Part of a small language model's weights: no biases in attention or MLP, untied embeddings.
Each number is 500 + 50 x the weight over its row's rms, rounded and kept within 0 to 999. Layers, rows and columns count from 0. Numbers have three digits each. The size before them is the row's rms in percent of the matrix's.

# q: layer 7 attention query, 96x96, rms 0.0996, rows 80-95, columns 48-95
# k: layer 7 attention key, 96x96, rms 0.104, rows 80-95, columns 48-95
# v: layer 7 attention value, 96x96, rms 0.148, rows 64-95, columns 48-95
# o: layer 7 attention output (transposed), 96x96, rms 0.146, rows 64-95, columns 48-95
# gate: layer 7 MLP gate, 320x96, rms 0.126, rows 0-53, columns 48-95
# up: layer 7 MLP up, 320x96, rms 0.126, rows 0-53, columns 48-95
# down: layer 7 MLP down (transposed), 320x96, rms 0.122, rows 0-52, columns 48-95
q80 101:461555522447542542529576496393510604461549540499582582498490499460550489590517526562591485465475385489484472530339509485510513482537517372520453
k80 094:453461545565447478483505542555495452560480534439447537470566417552523467465399387585516497465499502411482547484459591465497443544442423456540545
q81 103:473505516469419580504514490431504519439527615530439491488458574452384497562561428488506510482472397462589451393496464509454557426510517499527552
k81 077:490531540437564418517518471486545450426475420467422523528532495512546485570433512487513502529506453392492480460493516491472545571542536419574504
q82 097:592506524500478538574492545477447511534505383532508518465545507558540444541458526567494496539535479525499525563483487454471443578458509441522489
k82 090:504517569528675408411524514514524480521475506440479534527495512569479541405428550504501485512518545451485607568542544433480373530443463548548547
q83 082:487524485529463434515591460590417470544465446531573507479497506498575593454608539594454582510624475580492571468499534484547508441400547444435525
k83 086:462564552494549424530390542536550545538572560479511536574536528466551474432426491453547544485507485475456488495510450428483515616490477532466527
q84 094:461502534414535460527566488521438431499524545536435489447558554478450566520589552508529551562457444491475541460515487529508543506589555550452492
k84 080:505464480388496494618477485529483449551575472474571473508582503412495441605514422521568505510516468486526502445485536490473594494501500441492459
q85 076:560500624560554458514445483500508481552496502547519494548633497453493615537476478616579519570468497581490562426552509458474513531558481477496492
k85 110:424540509482544438444501521509505521563462451459486500515501445550532468385421562513489552447551425477503557528459511428501479536525440471501601
q86 079:478481504435483576505388504474423548557505547464466542512449479468536430487475485483446436440547447482603542456528476399559513414492502558527482
k86 186:447517547548580457450516458508487524488431482511563544504451512519565505363435644507531524450540474458452504577533497389511440534395402538507550
q87 107:484516476454433583579560459480450490545556666494501418505397567465520460451492489441492468477467438481525548449501473502475454453534562595510426
k87 080:585454521499537521588500561542471422534526471503570556502502485474484486542570559612652468540538512540486424495501455519529555454525511408440497
q88 109:503537437419494485487465482512482523517521487420537537568484452448474442499554451449493403470525428458538538517499543476534564536549440474448452
k88 105:532479525549516482472453510469489522491517542498518484509370614519485535472441575460505573332436460525556490560529481466594604440544537579537408
q89 094:553585496567590408575478487488430423500437436541538532502427456583560553483487473422542500460515541446496474483437543506507549445591496496521510
k89 091:435574449572447546474562507448552460460556676513429495358519562536525519566437473550578539429534508474452599459541507497516490555531439506570482
q90 095:410507508356460548386563488472450521484494435451569476471396457556520477486483568433458494455521472429550558525478540544538500544443460597529474
k90 093:505553504533433544513569458626525436580512537404537628493441504505553506548507515509605465516487487478569441523605552464498522457541509391469468
q91 106:423508467498471484459441501478498514485487580574505543518413444439478474499518490495554529482546471504517533421498444433572533446450443439472488
k91 099:472554472517436515502535506435492510499451496528478437395436571473489506418497625446512468431492622507474439519449545504497552558510533526494455
q92 102:500475467425431599557566575510479481484506508441485452410489460489520525441510490533414505520525521520469476562510480528467460433432510505568498
k92 092:594532561571540501507520580586485525515488439569491504518496457517483503566568449498509447575525460525461504461517447455512514491389497498423539
q93 098:578600504514549447592583473524474494533598485561521518477512591459480483538513527455483495502533499579573526512480543507555550451533457480559527
k93 091:486417486527534548499471522451521422462575587441452512529559518479489478485475451530529517391454528542489498510558393501480580481530446542541500
q94 094:521478449611510474502497549462600499422507520510556488500527434584527514435514442477596560569478546628562491448522492531459477474375537468511414
k94 088:528459527422524483481431540554402548515617498542568513557391465432517462522524498569459456471559505450460528520472481445447485538536478564537517
q95 106:422445464519467471497475518543497435487510554565579526531470559397526541505458517535553471496469505489483607522497641503515506530456508529428348
k95 100:563515539503460525478512434509473546463507519435411544481612512423590494480507488529477475554435498544507576469398478457488503548518554489404557
v64 088:439348407426526441442469510399539473440483475459466419458472555434465530456515548492498593491536503548434468547536539502451517550465474532454582
o64 087:509523536512535542486480493509473510536502401527477486459612471601559550529485532468513420561579476484454461465514491555417503482435527578525596
v65 079:535630564512489585514476486523500499394463575514595536482474457471481467463446467567526458536408513486476469410497544519586439489467513446454416
o65 083:536419473512512476497469510506543508481446648529501486582505453379516492524548496637536524456421472499490523502503492539446491522532493421492443
v66 077:537483448481512437479557460503463489462459574449482476559562468498479588437486512563482562505432540580476460518432536479545495526500545412417558
o66 080:565544511579504482466445513420528494471557485578437513492597470500517575555471504519459508559528471519512501467495478510441483499478521508530518
v67 093:479479513565486480470461518560460483597498461473484550523557602558559508557586517473443612480492419431496528517428535453587478498566516537408576
o67 093:484571517511518503530489528460479477483594388474477526485539511611467538537490464450448544538543514475499447494472484286507531482505590538482574
v68 095:515508417562485513504475464582550531651531485473419577484555539612510461534512424519577412540571405481503606513492512477441446465488498587552506
o68 097:394506428521480510536492473490497545484520460505487483465528480480537546505517537435484487496589401451522477498393578286516513486537481508446532
v69 079:494586538601471582556521517568562567460541466487457451530484400486549483587457428491434461531520487544543516472506422510447545395496546465543502
o69 082:517451451454432504517536599537496483458484598543530481488411557386507445484542539468515472464438529495513511504535545460502501479516471440422459
v70 085:482551437433511521436615513474493442592452443478586401565513486492523568447498510568499377433488483487473548560487436545439467584494505516603535
o70 084:425493512492543545591444424521440572481534564540471505446539525423405475427391461608514560488500471513545503466469465671538508561426430460498529
v71 079:487635529489615488495511435523607533487501547511487544518486385561473508496492441554505406510534465543488501397497357520440505449499481439584432
o71 083:482451412454397483527481525491525486525547648519441487534477479403543453458546483452523504461469481495501469450488503611550493513488448447442402
v72 086:492458473501526489500615479399513463500506554478465418555511406405507502427432467503575515503531436481466567528572485515355464490477470523596494
o72 086:515513441456494574538526436440529489454479577582485497494513476391499451456489502393522397449547513547452494553492536657539418502474461508427543
v73 084:503519530491558496480502578559513486472454553631478535425520464471407591471475440490519362501412530476526520544592502520378434451460473492473464
o73 086:519493428454553529535370527466494612489450500430452456492435467480495532483497486537598471508465506538525565526425511636486532518576392502572444
v74 077:525535454448402519530536413580450542389469543433488561479553447612453522454499460486467491546442557473529449509472629479518439462447584497447408
o74 078:559478537589553465486561506516505485450479495518474485536470488460513575564520528590453477529494456570543553494485526349421465537536496465547432
v75 077:470445415517577495441490515478481534506462429441490466530510582610516557501555508481450437498516414556428500522539506496456494521443472549474535
o75 078:472495505482497579548477475498386497526544416483550467429517361544482499501529497469474470544604433516444446446554550492482547459408497548465543
v76 080:469607521608461593512557489545471425432469476454592476495499464527503468532517515566492562485539501512437489432393451496513476436500569414453455
o76 080:556488457559503443496489539488508530487427556591510487522517542474485506408504516533545605484467464469525500504586482416485503542452489416451467
v77 085:526505528490489519470477459536466412492538540450535508552561516543491521458413502521501535534503424474426452458449582493534504549471504609434543
o77 091:485473482517500503562545460495523422416552477491482515453597525459382500542522426460460486513513419483412469481471486430490426489441533488504506
v78 076:482542413527403535557519479498553541528552427509478529440485412591510445534511426450468479506611494521563492508489505499434432445457511487530453
o78 081:485454484472455498496595529507490510469461514527548485475430573480525469461523572535515481525504477498497532521475518362480487524528399472470466
v79 083:488510443528440528453545474453448490420489492512458540502598553600512512502497452514409551549510465563481458506573511484448415453505549450559546
o79 082:528483459464581514491534521496546493489576471602507492454590489481532569505575502520543476565591470603456477484460435375443468518525547483558586
v80 072:483549529458573437413523488546516544514467583554497523433474516526477581442511532497585441469421444433488546525573526531556482517488438519444510
o80 074:454502483450525560530458484468508548554562500453440530551492445505453504507513378519551509514477521503468485510460507662466532535519524497500452
v81 082:480563525510488555576529424580451447504475454452542508498486476561518505558553497477378489488418534499469581429405479466444541456554596506503508
o81 082:571437527540460409530517511585472480499404531479439454521555551516502471500475480479464506467488509484590457419527487303589551540458466458493493
v82 072:540549477464501549470581405477514581512505483466555512439449441454569574411459498511513368462483475516522543451463492532501535449456528420449557
o82 076:534496494479503526523566545425510564428502555564553569585511468459441441483490468551539516538384430509485532477517522635428518521491444502542485
v83 090:482495452510505481535644521437490458578488556502486377421541430511502496449501510491632442476450502483474527478495467503372522442521503477446402
o83 088:495515506625465514573486478544506509467489508536512521478498525458503535423518575389538475457500524503588572566544454644569498576499521464473518
v84 081:516442548457527476538542476366484423563469534565525459570517515495517484452461534478553456509416462505464558461558546524453485618518492515497404
o84 081:529472573531501583518568433530500500545339576412590529520440475459511482506483479513449543431534469522454504541505494652621517551496495518462469
v85 084:554474552487554499500513576394486469535468520528490494616453595411497528428499548499539424476423578558452488522536515537550533648462442539559486
o85 082:482494538484476540485492409517470493562472483456559535486445425483481484567462458538420540465511532548537542531486528793608500479471519535496533
v86 083:535527478482517486476544437424507522386456512393460467623491423477485555469445494578474556481460548522546427529504571538484546474447455478580533
o86 083:444525531509555461416480553458514512487480491564476439523532428470593542491452543581466443526532488520457486401460491696431488451510510529512541
v87 092:504515480486567527512518477509457490562499507453500560511517627529459523470476473506442604578593352605408425461436431448495463480500523442462537
o87 095:563493476484485513505528450445487476490525503527535501451551493506453478498577461379517564465564490497519452486459497285528509493433583541515538
v88 073:503599527538545585498546475518522466359466464478590441467457489451477540497433460612486447526494517497457501432453339523455506478461526409542470
o88 076:515490448512493506493457545519497559502400606533510466543510505374506489481548527529569508472435406491507470481535495560436498527482485417456483
v89 085:501501457497530487513508514491484523454509445469551599454506514514580382534510466509368485531516468443507502530532428462581438396506509473522466
o89 086:512466475509458483435480426548453452455575559534417444513532468475577439484523542523529477452502551502564421424464448259473513472479523465503477
v90 081:488545544499424516551463466565486455497579490479532495350478497536511397533496526444449612548551537540459433425402484476604513456575545538522484
o90 086:543497510523418427547555538638506457513516527496496547499517618540448502492516477490508544494485555479508468539537433332495453541466572444505450
v91 077:436524479544523565434569479543577513471473481472511494454440521482476638484544501531487556462361409471490572493401451515495485518522479483529583
o91 078:493526501389497498577421571502504617541463527495375471538599512450417516535453422566523487517482468478497482467447489496429605537431479496461583
v92 086:454470473550422508522524512530521472462556471507534502547518528486501409573492489465418561516625415497515494507460374457482470433519504544502500
o92 086:516493470449457463524529505536511438489534529495497469411479566485442425459519472384528506480503551476498470540527487242562466497397507505487455
v93 073:527512527530462557521491522499579463537544504460538383533422450352571458501395522476553438483498546526469534450450490534495572503487484549515490
o93 078:494450497466433512532548520549497473445466592505583534507435523428409407497464502465476515454399508479465491544568532649513487508433442477432469
v94 082:554551476507592564521549434463458444563453469479565401577513541508579496512517537532499426475444584582407535414510448530514545587492506468556477
o94 083:502463537552450497495495465523467469489439552507583534523467442448452465491533503514460596438476437539505480459613511709574518529408448475470519
v95 087:539539530597415518538534536482501557408515572545523560525522475510505478497458475549482484574496438542503422483564402469593459419507532458465437
o95 087:579454443515445477459503523492593447517557613570467523495490494384518482502584499499536540480456534540511537563508452386492469478507553444488389
gate0 105:478479488494385462594483471485536441549508469485462538445616492515486529453470474491502355541509542586476498491524492553547609421489548551558490
up0 102:502526551442527519462476422623571519440499459486513532448514414469543414459621487472458450507489523566426471501451573444474454495518567463527431
down0 101:457401538539579512629462436519505413471465485524447507453418577500492567538487489545521461571453443550477503484431542558433516535387530540536523
gate1 100:609495479433480581585542472523449448518503496436551438421512527489499522450550468469587518501462470550436504439505551452537643497538521439559526
up1 100:545455513551467517562558536521550580369603487494534502504527463499555510430416510541515446467487554522490574568428432517461470518573493501520483
down1 100:500507498453552436535505604528423412506409459559530536505545531492476575501509472539486397475570508554475572397562573548448546446458481457463490
gate2 101:539495435522441505528540395433545528356494522493555447459504591525452477475495446523548383508503612489441523457498462525538498454510561461515563
up2 103:472525462539465499536539459485489500477522503516527555420470523366490474401514498497534533529532488540475441382474531533548539533502531535517508
down2 101:538490444494541575501462407509521622466559542541490444555452583601614519463456593477593476567486525483474564560513491463519425478471568495505445
gate3 099:481515541489541598568571535508532546486548527487554474490495561509469453622547465456522447570513538440562464464409448517434475505499465415437540
up3 095:467424593493580563483498533482543476556430462526456446518526540538590494485518514513634536435593520525602407571581432531542575516503489473518500
down3 098:573599537490459504460467591525417470461380511516515451523445502547530537589560497480473565536520502517526487450519529401574451471442607584476449
gate4 097:582474547488482548578509452522480453533493444486461557475572519453492433551567473519397498569472602474530568401477447474488503514505520442514470
up4 094:591412476554464475534464454398499485463488523447537474516520526390536507549560471529473583550555497402455441436434441467443509508532451489453543
down4 095:512495467507566565546538495553516542470503461392449458491446538473476509547514525484460517493496502458503579484524487389575503490429493541477471
gate5 094:457455521519498407501474552525500513492517482490590445529546505442476403476510394520506476503508506559525443484471509487490459468572583456424509
up5 098:476380528461432428491534530569476488486532503374500501477507565486454462501496416505447502524559479527458518535471624549454636493500455460546453
down5 098:511491470546495442423449488417474515590501437555549501545547441428431477396583512432538553517484576546526585396452508460501454453568485442571542
gate6 095:503480521523525505515507506517518437508444532505494446405466473575488496460548544546532472595439538518605503592491483521551616523484522556507506
up6 100:555551411528516537466564429411563525455590457568540582490577534515505548556512507463463508490482481590476493516514537490559484472512488532518413
down6 094:592618597478558486522460471520473459520526487490438571526493479537478507501494477540594489440499545534520629468439438488556563521383439490533456
gate7 095:509581433580537480558458510472492560535465479515449503454541372515457515514620526369517515503465519580510437544589582555458553589501548478469407
up7 096:480528493543502547632534490454410560567451433491466490515534485458584532459580400453469500544487564539498387542528487452530511546493435527476548
down7 096:525433570502434490373545428541472558518507470502532521504497461451502427514557595567481582464450583502455529544379498361523475509449560491453571
gate8 081:516480567613504450553560504508578584557395475536472566491512499509475567586473490525531503463372496404484547518513461484475484560481555470455548
up8 086:476425479560557496435608400534545506464475482470533546433506454521566579536486479483476476466596416515474462442479505537516458594451517560597514
down8 083:506552505494473506474415491510410427566511586520496549518543498494473524519508535430447419544508602518593509523539448499420592494513522516457524
gate9 099:455429446536449444420459491538518475535516519657453468488499628503471488551541567478490449556545591511498550561450553580521564392510496488579500
up9 102:420450532404431467471590490556447544535471512489458533532518501489426576470510475558438612418415449495549533441459511553490523466457540529422512
down9 104:474479553545570487447492503502540424470551574522464499553442489564560462488491575466596540446490590563554520465438465718506484516465428543494480
gate10 093:435511630487443528462592491519460416546589452493470522485518536425441431462484509526457396488491553494460556525490519615501444461463440536502529
up10 098:442428476572545530504475530495506511510481520547539457494455480527603525499511538563579507579571523589446539429475418506471476501507500429554489
down10 100:421494466548522569438522449509563437586508524563561538553511464500546512503465527452509539535444480462406407561462499501477495535573461512507571
gate11 099:560367468559521539581496494494616454479470628487519465538572479561541508512524481483508573580446465532558509540523492530493516562525592348484475
up11 104:529558464561535505485488605505501496526497553505444548519531450498473583416455529444558525528396542481474485542587555550536539638610542581514508
down11 104:551483446480443575471474552481491502466524369558585497476538517508427486499474548463528506479532422431481489567473528444417495559560502462506475
gate12 105:434458479424550515540434575439596562506528496534413484483493490534486546526502479492562399540478487532453431408511594485509512458534536518379426
up12 105:524535579498487523546503512476431501619518424441591467532489510548479501545557466472407519509494495504521475534552468521591425496416384541557519
down12 101:526457566452562511561599516554527449530482453538549511517495443483459517347501463477569456508545449442516541467502471599494471476474493554502472
gate13 104:445516502549538436608451588512478428454539423548433475513526471439494565524572501547494524592556524534441513502537572503544541413551474425492465
up13 103:510518451531478485451538580515533570573551488496523476458489501487525583414516481480507551497454483576425544497582496518534521475485463502562348
down13 102:512434522503499458549527466509573518585492522565467480500468564459500400441509517494470489445477469373501487484549440620463513489412499589503508
gate14 096:617539574547508447456492463522531575456502516513478492514416589451464437570494482522527501533480400438504534480448484570369486526500529404475451
up14 093:495526512510469547491436504515467464492499469521526466511446451478467383509533547526536523407629402535405559535552510495485477498602494488454419
down14 096:507433431620513424496544531561448549573513514536534435515512464527509511532479477484478557598437446489524550422549495453537542502506582629542552
gate15 095:615465572501460499549546490549586478576506492517454458566581499439577552420525493445494503507583569528462524511476456555511623500459497549450513
up15 091:559446542589547519510405510564566470528401476479531386529549598501530513463521529495499478428403505502495372519552510543411484533483571537549429
down15 090:456514521472499461471495558496492459536525478454663495561456390473536411504612449446521515554429549501508550513488518405514467483471496513416453
gate16 094:470515465521582491533472481479522534480451619568459520566523552478542535459527442542502584561495523567404535487442435507550601505576557460563524
up16 092:462455453524496492524455544509450526489539474450525453461415497566478483533554486530399493530553571449497577657503476473543514565495574414546470
down16 090:520515638493509475523475449384535490448507464597404472506533548476570445531542513576550449563493497611504437483437471456478495543517493527479547
gate17 098:507461492477510515473571486488499486546552587451582450494547486476489517448482534559620507583572460500558543490435489506585503601523585429453547
up17 095:507436427400533544506487537425532598493520569519522371410465473511502478485496511446522498535464496553526519493533491481516540521506411643556523
down17 095:540514573524498471542513546501493488503527479519547629486466443457457471572403476444372497585523411505514470540524597603455538505518557473437515
gate18 103:548534496558469475465510583570549504394506499526524432432553568591426475525567480471506433523495627530518581506502485523464592479480484438492456
up18 102:544538446484487449489510453521515477545539621477505472541627444443573499546581483500515534444451483533425467448543364470457469514547469588552554
down18 102:598467522466497414500512469541628510513568480554509474398507487510530568468530490533485463481467442469514543558526477481415528519413511477513503
gate19 103:526487456506460634574531506471508503438467555526543518478483623465474454576602476411516493501475501496499505464576446547493518449484557481436490
up19 108:526503460537474543505554508455468424493529463522523621498475530510451480529536420487449519449479526599520525477434499505549498407622408587452582
down19 108:459383508447493557479519551549455484584517460518494542522459484514541515543507462568472522486464434411509457503496462482535573459488546532549445
gate20 096:466409662467525533522555471587548423486523492608473479521536529506424469515472433538501494517455431487462479527361474549483526516477449444466522
up20 094:450498565481558542435598432470517540462469468502506530565591543562517513426497494535493464501452519535519553436592548506492449579463564488518470
down20 096:426523499515447507518534539446437493479538568408501539531444476441526517549440463396526510422525527431422506544486561464494525486579551490551547
gate21 097:501410501578458473496501482479464411536503560509504469392492464607457618467539474432551540482545565530416437440568537562501524454461565463552488
up21 094:459476553459532452537609574432358484499475525394533486445410524571484546522514561524523519507611481454445500495502468497543533537475439470491536
down21 098:441438499572426432433515506467526576526515440463509475512545522496459449594528422491467467525499507450486483478477497386527513454658457548604524
gate22 103:493518482472514484559498476520446487450456575551557494513517548601448522548531491433406527476505525466500490433517455548453479527503550522454388
up22 103:533513521574540539444437515511541595581460472480569648443523534506520579667504396496470489481550466445576488542484515459555543526555542495517515
down22 101:538416510507504492577526500480575558495542500551541558455572443439544563479518445507483465538573531528507535518495602597424453616523504465528510
gate23 092:556496598500485658497508395619526497503516549509466480462418490505584456541510488466545568443497504485546456510460583453440539431545599508416561
up23 094:457448508534423475377465479434476405484435516473473523477515467587507615535455485487518473543478578440447512558433440518534565536461433452507558
down23 096:466525531462513456472510445510497536480460578496494471529362510548379514575448565518488474603502479511520522412502515667497478605495413548468454
gate24 104:542443557539548541527456499514450490529471501446437514440550588525454518481596470405393479470516446535519494347514512583594478543529535556567459
up24 097:483443466530548538491487519481478578498550526589489417497551416420438467547444542554471537433412443600421540424536549440523422483611471554434536
down24 100:455467502426530439544489396537523529535513471627465512551436427420452455592487550502529506500515453466475476556547524395524431504469558567535505
gate25 110:537403456586379414653465584525547485553582498545497468418454473538431563550498512449479522541531518557509490509458492597449486488516452480568564
up25 105:490554523617597499496454568547540495546483437423485539567555367490480545487548480465583566517550429607523553534574446516486491464566447463570470
down25 110:549534588412463424555509586497525437518433479434528518435479486543507523464445591483436474519421521438421524489490467361403500526425576515517580
gate26 099:558463466579414508498566591426502469433538441564495619507453460536457548559565496460403533520457486529433539505594493527484512477554530547448528
up26 097:514621465488501435512510472518573502487500591499479476514532465517462502517484541502511580500540491443588516430472494500475490452489460589514468
down26 100:631464519498447500597585543540443430484475489554493508503464521534529534477443540546600466419556506452492605547451423494494565444558514483497502
gate27 100:503410388542396464469462416516468516454511448470460407425462419527480536435526505529491512512477554550537545451518584546542570490524525439545439
up27 101:536493517548409519440411554433532506552548460613501443464461532533540508458466483452571425492444493451451473519418520560447457435448534414529537
down27 099:478473492513490470481468517514508475458495587441542520512437550488578521505474518480470429548449492405479523479396427443505558536586492509454592
gate28 104:558439555493521612551478546504466338547539505504430448437452555532456452503511608517467592550501477601476500577592544594475482474537533520489511
up28 107:547468567501573564499493609484524456498555552458538482432482618499501445488502478491545525502455510554533500495451534451505475474543461434534498
down28 106:528484521496507487554469532480501395534463518415507551496511480508461438513589518536555514539500517511485498602475535556529404495508455510540409
gate29 093:529580518400514480613539448504493454534484559520523503536521530542515441492469574486569466472487595468408547411496445568495577437498529515543471
up29 096:599478500444577536438495572524543508562431486509475533626515563567510501488558537482463510512547549483513481491507503516426496542517569583462473
down29 095:483502434492485433449470482464497460619465437461517560539465493455418486454518502576477549457449520539520483382552508483540504551401430537415516
gate30 098:562494434451473460472495571534541472529559479486500470402475524582447448567599493562546497519499534571468544525609478603446628498395526509489485
up30 110:509483445467530521490472551418498500554550468500534537406546463480451493357418525366491533499510489538559542545450478571514489495459580447505464
down30 109:487522508376536504459497454549502465528523513529543447511514477621457532560566537429516536399520527592574483520501566630491497470582485552444581
gate31 097:509488431532460536453453527522501518466564519483456530444499542521447472536528463423467545488552505494439537447576635574489539554423489548481448
up31 101:533550514392527442489545596489494482480466485473448585527521625506487521537495474585572512493454531506404563579465530469460425564600401510519477
down31 102:407477558479441519557537534512409562528469498493571585534444420423460460445495546543491478438425494483532473460400513378514491543635444482508538
gate32 090:482482638527466556577465436489469517563503563494446501491529448539422574493470553443533541429461482405502499521476450530493613513462432537470564
up32 089:470478518549520530479448605543529421616575481464556424482401491423502508482460540440503405449509466456487586450495517518420444479443491585527452
down32 088:427514536533429460545425467507508513448505549584525433578568467572558529533604394523478534660452489547539533549515492480429450539486541435498478
gate33 104:493461486479487486486547507556437537507498420458467511502515462501547501543590460504460559568495555562458502569577523538466539459569536491439428
up33 105:548518486480542483509512574490466545524538487528468547546498510453506445512537542533433568594472448588543409489564382484569515539586514500456582
down33 106:396560415459519557457479464517476491476466548499492476593479539548496463567634491488522528476631513516558509419524518436466491427516555449483508
gate34 093:514500419519450440512553554564521492553472434591429559501570554439474448487454445508460463517443503542497445408426457536523494455478537467497454
up34 096:509539542459483536449518546489577505620505481585492491541586592491537441542486675465475512427445475576538462535601515482592525559499506482528509
down34 097:411509524406601492497501469417536407490511575473612506468483433563528522517549547485547529517507523555522467497572530488548565517525463492449517
gate35 094:512445445494465516458577566537384525513503542519451581533483620521489432510493453501563508533471464473470481575495529546494559489436455483529536
up35 084:486536424522483462529528488489530559534563482423633510475465528490507484464444463489471532497506390487514468400459514506549494476494521518470482
down35 084:606539555493459603494443538468450496509504557483471569504502488514527489544558477464537565623472575535440527559506469572473512456486519511516524
gate36 100:463502514543516393533511560529580486525522531553480449509422595542532521530595469512503389491517473529532534482507504526503457509522536493418509
up36 104:506502581502526528447504516446545461557458569445481488432432488519563601529482495465398540484494477576445477424388431519531495433432456467432458
down36 104:455568525419443489433452448501398569474511550571510423553444527456482555445564580530501537542518527547555505508513435437607508457551521495532520
gate37 092:504515403499527563515631467450596498488464428486485620557559502433460562440477434534495418503467495555460530435405467496516593515486573393512518
up37 092:512535578501488577475587526435586530591536421454509458454596535506517437591455448497501460526574585568465444470473457440513499573428570521468508
down37 094:581480534520531508515514565588450535401543454512610505388412513485425546496519451426534442453495472457475542556534435528467421518609476515545435
gate38 095:438475449513439647470472540440415497507556506462496416428465478487458490503516538454501498558448432475606515589453627530529535537506571553485484
up38 094:556529459439549500531521524509529514431563528438521492489562536467485496471464493467512502613551393426497538473464552509453566541514493532469452
down38 098:571482477508448574479495484452479508540544515486670520476541479499531462484499555450531497599470573593535387625459541589430507489552460601460567
gate39 091:580504512423560509529451509513528568541592489484427496522503480515489585439413561545604483530486494431480453501473487515579485442512460497502406
up39 089:510558395487518458451462524524536546499645557485558464396485524520446470450529544512440571387509482447476494528539505552530503509465585551480491
down39 091:526427572518498440506552494483456534530429496561369450505450570498578556516548506472624482503448540533441521412453500440530507563485482555457577
gate40 083:420543523565502542577491568559489444525516438461531470535504589503503649498421486485544489566493486541415451562399530522501530497446486502482439
up40 080:468524505461510514508407501491516414495517547579458463504495558466427447471525508409567468616514477393413487648519396501477532489503551550517485
down40 081:437490485549521434464554388605508529475469522500487495492500483448563422445467400499411473494501431490538476494479554511497487624456483498602504
gate41 107:579514496566469410594604450529545450413509462549479488496550532484500534513521422510546505529501504510485424459447455541484486394528455509421401
up41 103:452477586471464473455482511505585522481529519447494491470532475514372489468498466501410569525573584543543583614492526486474458418551421522517546
down41 104:557541473473471430517503486487597529480508512574564557534488484407561517419496413492499501573522634455438544460445518483534463489512495524547582
gate42 107:526462499541493537574434520493498476541587552491539439408447507407429559495501441512518419509435475445414452463519422544472576508567572500460487
up42 103:450541479531621434584535583618501516481524528596574571530476448440466532538440429524435415484509506478436474403495555471424509485531502511499435
down42 102:445522521510546498480489513511556548473466558491538479530462482446458385457470469383536459446512442506499539507416440463583467511506409518477517
gate43 095:424420591432554523554451450445569456497504441460524563452539525484442462377543522548523482581396560497445432495434495513524502494555399424543477
up43 097:550503565476519482468437422526408522535542484491464523498441489479528447469448527551569428508548448544568490422518568495420453589510499558482550
down43 100:438485366588526512503551502525538475467614538524450482512492535451531629517427470463526479505459504435494590558603466572531520450448575457521484
gate44 105:465572355422468525430558496512541492517550542562537403463588547473524531513602562431536474504479504523523595513518528528522533460444501516474515
up44 106:583504624481530573542506485542547497464543493443514499519464612535565489503524528498518452582469495489539503565515494485477490494455305489457436
down44 109:481537439478540488471517391482430494563451599414459543515459484546476537569556475518523551531506547591467487503471637541555437511494515513467408
gate45 108:530440518491438563498491505488531432510533543514439560467515550600582415525493410493494548595451582438585495510487529554506537523541542524463451
up45 104:491505508619579509478375471520468447538500550494439574464538503552530476470512567542452496562529505511460602455575427541490479509444512484503464
down45 108:562466568432515527410450565558478497481475530422601506515453471508506475484409562516577555453524579423477579498490568457429518492592628540439546
gate46 102:453499530520491515520484569521491420488523532450530489462524485478473470566494535501426449513416509438594468429514634492515563516612593480477517
up46 097:488471540502603470521529532574492436543475475392455459488529531526537383566512508513574568513455557478526643558477461491459464440506547434596571
down46 099:501538515499422571414537407449429604550528462565462545546523545489489498476546552492556503483507490574572403489450488393520499584391467478476461
gate47 105:606407407462475444489474433487457518470513431516512568482491483493511515493507405468435439553418424532579437516486569537471482449500540563399507
up47 106:464430524514442519487594441487515571458496492444517554489545526440474468407512480477465463410385479528564450558491560516483469450382491499513594
down47 105:464464477553505451478533528545533518502573591505444393437487456516499439498467531495531577446570513410460598467397451460449575529544445549466485
gate48 103:419499484530473536446493521660548455495545498458531527430563558420469414490538442500444447571555501514487452499476509489478504394485514444472475
up48 107:471526572494368471506470619555532491485460509486590500530552398399470496474476488480429493556481499474507482406442556519530491531508558437553473
down48 106:481345517499551494531522457532535407464524488493592523470409477506514474471599445552496516536555484481531496586554475458420495474536548512441479
gate49 089:516542416463462491427463519529475562389486485457508505495482520439471470441389388517381443544505546544469464406542518500507582566516538482488468
up49 089:472440555512515438439528464528599527460467472593549490527563553415427483536448453569487488538481536544428498480501493528487476514487601376499533
down49 091:418530460470467501499471538554436494480507544495492502485491573489428545477437534436493387469543500517493522509481560482610524497542480390512560
gate50 104:510450510471434516553612500498539570514444421555456467539533469489396525426514462526545489451511540522514491514481487520551457463557539488318475
up50 096:467506423476489486536462537536575511581459485392517549488514393466445568512569453541466516546379565458427493474420538507483486523538517546462500
down50 095:538475500485522476488466436498575493408433569519498516478534524526491503509476549591528533521451412483527390572592425513464513513384505496507471
gate51 116:483513461529502601524524498483538376417540516507429513441468516467470517487517571499560436545521476479504455404468485555475538412569563570544487
up51 117:449495514558473469541437456448432517522485507399469447489451475555537571512516487501458512498546506562423539334531558443472531509543524390507470
down51 110:483516621461481487463470467380462512470482511519421497525425464492488542525499494446408514535553590441447495478495430617492396572492514476560423
gate52 101:510444489535617434478554459531591546537497430557417448514501452497534505572518425495481564548566403480550480468510496562519475421530503465438439
up52 100:539434536506452462555602560540452435531472453422449576412440526534492448428556549553537576553473565555438404534500457524528494436409439556479550
down52 107:522438479513541472515481549450590488576470559507609495455483547431549512550511495421498610549612470486488508519487460534523509496552467544557474
gate53 108:577478469503420552517455507495442586442604457507434506429454515570458543510577492396521418484516508480538506511487477565425526505511506514473423
up53 099:493605432509444540476472487412508477602510553593512499508527486492497491502510510469503489450513401538538512555632494474459514436509435511533629